{
  "n_layer": 12,
  "d_model": 64,
  "n_head": 4,
  "n_kv_head": 4,
  "head_dim": 32,
  "d_mlp": 256,
  "vocab_size": 32768,
  "activation": "squared_relu",
  "norm": "layernorm",
  "norm_place": "pre",
  "norm_eps": 1e-05,
  "positions": "learned",
  "qk_norm": false,
  "attn_scale": 0.177,
  "bias": "none",
  "tie_embeddings": true,
  "parallel_block": false,
  "init": "trunc",
  "init_std_qkv": 0.0845,
  "init_std_o": 0.105,
  "init_std_up": 0.121,
  "init_std_down": 0.121,
  "optimizer": "muon_variant",
  "lr": 0.00316,
  "beta1": 0.95,
  "weight_decay": 0.0,
  "lr_head": 0.00671,
  "warmup_steps": 200,
  "schedule": "wsd",
  "decay_fraction": 1.0,
  "decay_shape": "linear",
  "final_lr_fraction": 0.0,
  "batch_tokens": [8192, 16384, 32768],
  "seq_len": 1024,
  "doc_mask": true,
  "train_tokens": 147100000,
  "steps": 8247,
  "dataset": "wikipedia_en"
}
Each number is 128 + 32 x the weight over the matrix's rms, rounded and kept within 0 to 255. Layers, rows and columns count from 0. Numbers have three digits each.

# layer 2 attention value, 128x64, rms 0.0846, rows 64-127, columns 0-63
128084113146152146128113122102100086145159161171155120129119117160118124187111115092113123099134121135126136179134174141179116120133127116102126093169145146049118196095053103104091158098130148
108105093135107080138172167164119142131144126082117084154110158152115145114151091116127071167123151127171137135151150111097171183111184135129052105154165102149134158112128145094099085130095137
101090139098179121169135196140084081190087125103083119103093124147119119128120173061139203133131184108107061090127165167131086164125105120148097200106164097112138154136175112076173109107120139
147145132095133141107112153192160197117093056135094115242159157138096107143103127131121046063129081075154042084154053101146172103149144122094133169098204151157208093096145181177135095177105129
203154081174137116103108072167147150184142093157111129081131128094111187154152138157102181122113134151126074095107139160142172163152104116139112121089084112120161065126120137099115163119113122
143126087118145126140164103118132119092131129096115055097130152133122179113114105120066084183164153192152122141170114105124163171183096168178185109161064140180125138074078178088138111123139072
098151099120118134143159156128133114154115126140119185121127140083157137111078135169098123087138117099110159094143125174109160174101167124114089137103143134166119128137133152133113126124094145
143145094116130135198104143137138127147153183190124079058107170155096111068124138090129156195140100123110133129141062087177135158145159133160086084101133087106108132129102130114194113115120115
095135138111144156109120158150112153103163178141073144137118198139163069175061146109129104148140130116137125099116119106141095171091143115123149117158153108097112196153098102120120091135149161
151157112097107124106144112176151147090143121100097146144102167091191161138173135185063116195123129196136154065072106126118140202158143129136072110145146086137109150150137134072021152110098107
093181132118158075110136085162171152066126177116147195143094114097123157078102139195097145163121114184107108098109072158156092129121150129178122156089106112101147092080139145086183185172154078
194145112151118150122084066112118124108142149154145096132105147155116136106137085091177164153106171134148086122113168106132141108163115185084105132129073142138196048167119162133077179091141106
098191119095128079145143137172142126114085092052131142140144180098146130068156110141103071133141147149105163151115044135121150197123161107156169101166172084170103116130125154121128114196064127
137083114130176124192120125133151126116155160147086094106071132136150071140153120027164102205131132182122129145123094137178090160149147105147179138150078085094140143078115129088156137120157103
143163122136091137191093135117121157164122121168066096107102151120162060147119137105159191114112120091156126091107151158157093120127117103097123143134123082111160107164137139135104149113091196
116130151127109106105167188155105145139132149134112150080163137098136107157082150161062109124126093106079156127116154144172139152134047115129171157136156138211089121171080132127135095111134131
083166154079182099155078106142126050139142171129089126092078141166090181065185196191112135228150098239144175160097044137174081190111189078167102128103120112075059169117136127104157137177056045
111140126128154146135103109158082127114151153104098137148091196165084180172131120139132114156166106169160105101154113096146135163171149137097073078098153087187125150080107097097109087100150124
135096163119163184122092141134125105110146152128160161163127110182103103159110118102139148102154106096080097169141144074124059075186118143092119088121144143107127159110142092183116146106177131
152151128133125159127131147169151143173159100173100135118126188100122137134121143088145131108138114080095161100144147128083172135124153113081061075102126153086157106130181148167075104126048166
068131109117111127166135102149137113100144162145138155134084107152108141112162157173132182096102125171129140083070153122200083200104142123147094114036145054117128175099108130119192148145142121
124133121184118096173140193120108096129077113096206132159131033095159102128159116088129105065056125115117147159153174231081144091058143132115125115152112118091164141190137125100164129188097115
139174078140165166108076064085187120116135173174109125057144215136127092159171134114128117139145165171084152176143173117102019131141111176141178144059059120124104136092137136059118167098160152
103113165177121102114107155118115107127111157086131213058103052147127128142132136203144148140107071158146193166065160146118055218101072131129104147069116091144088180209132107077122159125174139
117149169109127127111116178183101144152147101114099158153128164125095126129141130124154162112118152134106083113059138152060130180097136123081075148149129140139138117121185144125061102125139142
128093140154148151198115169146100087154159112150132052170159116143184048153152128000181111105115123075104115148140126134200100123124160041074111093167141213084122123150134107175144153105095142
131135123106122128145119142114136138154122103160117119138128125120114118118122129139136130131138130121124100130129089132120138132126138137134120147141129140137125124110130151154130128133134109
122124097144132139158132119088146132092138143116157149140136135106149113127141139083089150111100172096132112139131217148099121058124174157079154115123098155068128137135096132134105152128196166
171183107110095143095144110119125129126078057122116107127175155082170156109215151120126166097110145128095118092092096134153166152113087098159110129167154147162103124169150140128106136120090130
132156078146123119143133177128070138131102131133143076102182119119148105142135127121101114105115112103112116076119157159146164108113126148112147128183143155180142142145142151084215068116080145
149121120130115154144110119151095153198157077173074095181129097150158182154178139133165101193097111180156125056160081122136145205133125097133024065085128149128121084153141088116100153130092082
116166118075130083158167134181175185091113135120017164152097169134160086112097138121100110135144126088119096167143070147129108139124140123149176166144139094151163125114150123092113110159147141
179175122131127105144102089164095156166186146088140148122136205093128104123076094111153094168149141124173134154141143157092142140138047125098136140125112105129132062072152140111149156141161069
121120098085159146140120171143142148065132187090134139132094172107105151101137143144126131137142142109158107154099123127123071113111166162142133113120124101114144120126123164131112123124115133
125116072096111090178158144178087141175148105148126167145126070115188088141178094138187160144074116160102119067065093196174158187076134081169094073195170089132114106128086122137113162104153150
109104094166130142145123073085128114170127082169107148114116080131167095105157109098180107119125167192127133069105107171148085172140143142141148120087092123125164112100135149095162144141157156
092109106126110110058137159154094173130132126123139077130119142123115129136123130122140129159130143118141132134141099155135144172133154172105079092171144131125152135101104132113105098124143121
118148123120064140107121169111120100129081066126175142181179166133105089100092141093139110024146138064114132119197118147111138043104149147126108150170207180160159163124177104160126082119101171
131090134094160139117106132091150106128104125119165111142112120117101111130133122079162154120151144161143109127113126138130079108154144105137163188139095128092169171113148149117125142117130092
081177129117124118125107128110130162162104120124149181124124076090136080112156123177117136062144096176158133106081148188123144134077139149051126169138160116085175112156125129092132144144101139
158162079186107085116137101146097133125131091148118096133142142136114163166127138109101149122132103127136099142173139158181184146133070131109126112120134150090106169098134136131138138140103082
094149137158090116147115140122088098116092142121159202123103125115123194110118131183131132186110142175096103142130120168126139156096151097136076099127166088131122108127088141154120165168137052
076115097110118139112205118080154192099135112096091121090078172104129156103065156169056113169153134124127124155115168099086185121148103175170158171173118154122144121116115174105142142099154139
093131127138124145128107101115117169142132076128134110147162084088156123198137141086155088126157114086143130065173163176121132103134137086114180123177138168141144130142154091134125123114086147
096144128165094104138125149152096102129118137188111140111097167102047139099097206120164160141133062148110129054127075169174143157115117148093112115151152122132118117127137139174158140149069137
179141096130139089120127109108154121115120130135156148101085131111196104132128101144112095161145119160138139159064109154112126135109167104109149135149113169117099126102147149086070160091137148
160159070195115087078121096113111154200159088180173164123144103087115156131153141160108161119071109061106169086152131166132192051107165154118096136144184145112128060170086065178123143139017181
132140070116048136112165099139109102123112091150181115066176142076111176143161159134122179078162147129078173098161152147140209135110155162071068129094172156119155083137127134155111066115062166
132158145147131135137096087090114107142177150177118125062086120137136109137099137130103132195185140136127127136113118127139130166171109133109114070133149117102091149088106124154173160115123126
122148117060152173062120079133128113102168155099112132135112225147094177123128108222146088165172110235183143142124106077082145147178136154142114088107129072093088169038117131078090126138125113
125131110175091101142137127126109191132099105185134143129098102109129136141131158111119084137130108089088123074108121090175177116151149136091053092111126148103175152184120139155170100196094121
126148134126107074154118156074130131150129102153130118101152074127156149148172133120116099091055126100082144112124180201163130142087069192127149111120141128131127169152135151096139127131105150
147185102057138153150051048131159135117163110158107132121128172142145082099143131078144164202152139177118136116125082083137081119142190123148104133086089116078144173170165108087116160139085118
117169119082169116159114130147122077139124121059124092136122107146154094107167124157126097198136146153147115111064147114134101188100215095125081150107132150083111106142215157140162139134111086
145175161166085157175128125086146161163103045148144091178130148103133163140112113094123094138097102097123104153180079133074237095136168131049115114132176157130100076137124114165086130172089165
103149118163115183153104155175117086140103060175156093185148095135136080145112052067167033004100133027120161201192139123109117063077126115125125077175125166089148116173163128170145167160110239
070104153115126143251124112162123129170124144080057111102094168180166095084130132125162089156152117141174175109160075147147116217138194070203109114123115054073130166135119098053139118171079106
131158119158113185061122073133148123105124140079114122128213141129104100093102114109151117112128177086105113130092193132133130073144120152100221125139122183143161117142114132147099157086193136
052133108148140069129124090177166110100148155125112126108095146119094144126108110164090098141152195220135204145121140086100128206099170123159156188073099087180097144148164120068121137092163076
105127113191124114138158111129092133141135112145101123171164089133123137125106106054140184123127167104123127122162171148120140102139142095126098112169126182077110120130154095131122128145133164
136115128086135118143110122145140135129156095121125092197100112114136107101174106121151092170133150137167116120148079092158169131175170129131113166112164068161101091077146100134157128118141078
085143100121140100153127160127122081097121179129111160145152119128143162097128097104111170062111185128087122169129145185143148137131142154109154107167130116115137208080065115088109121159117144
136137094157067173074130105126151189145122109122153121103171098096130125119119162161099161092102119075148182160139135141121137117121080134133126097105114128150135112147119132180137145096149118
174125169158162143110160125108101123037108184081135119153126145163152130189086104110084076144147131149167163097135104098167045112121141133126182114136123114113090132123154149096142136124153095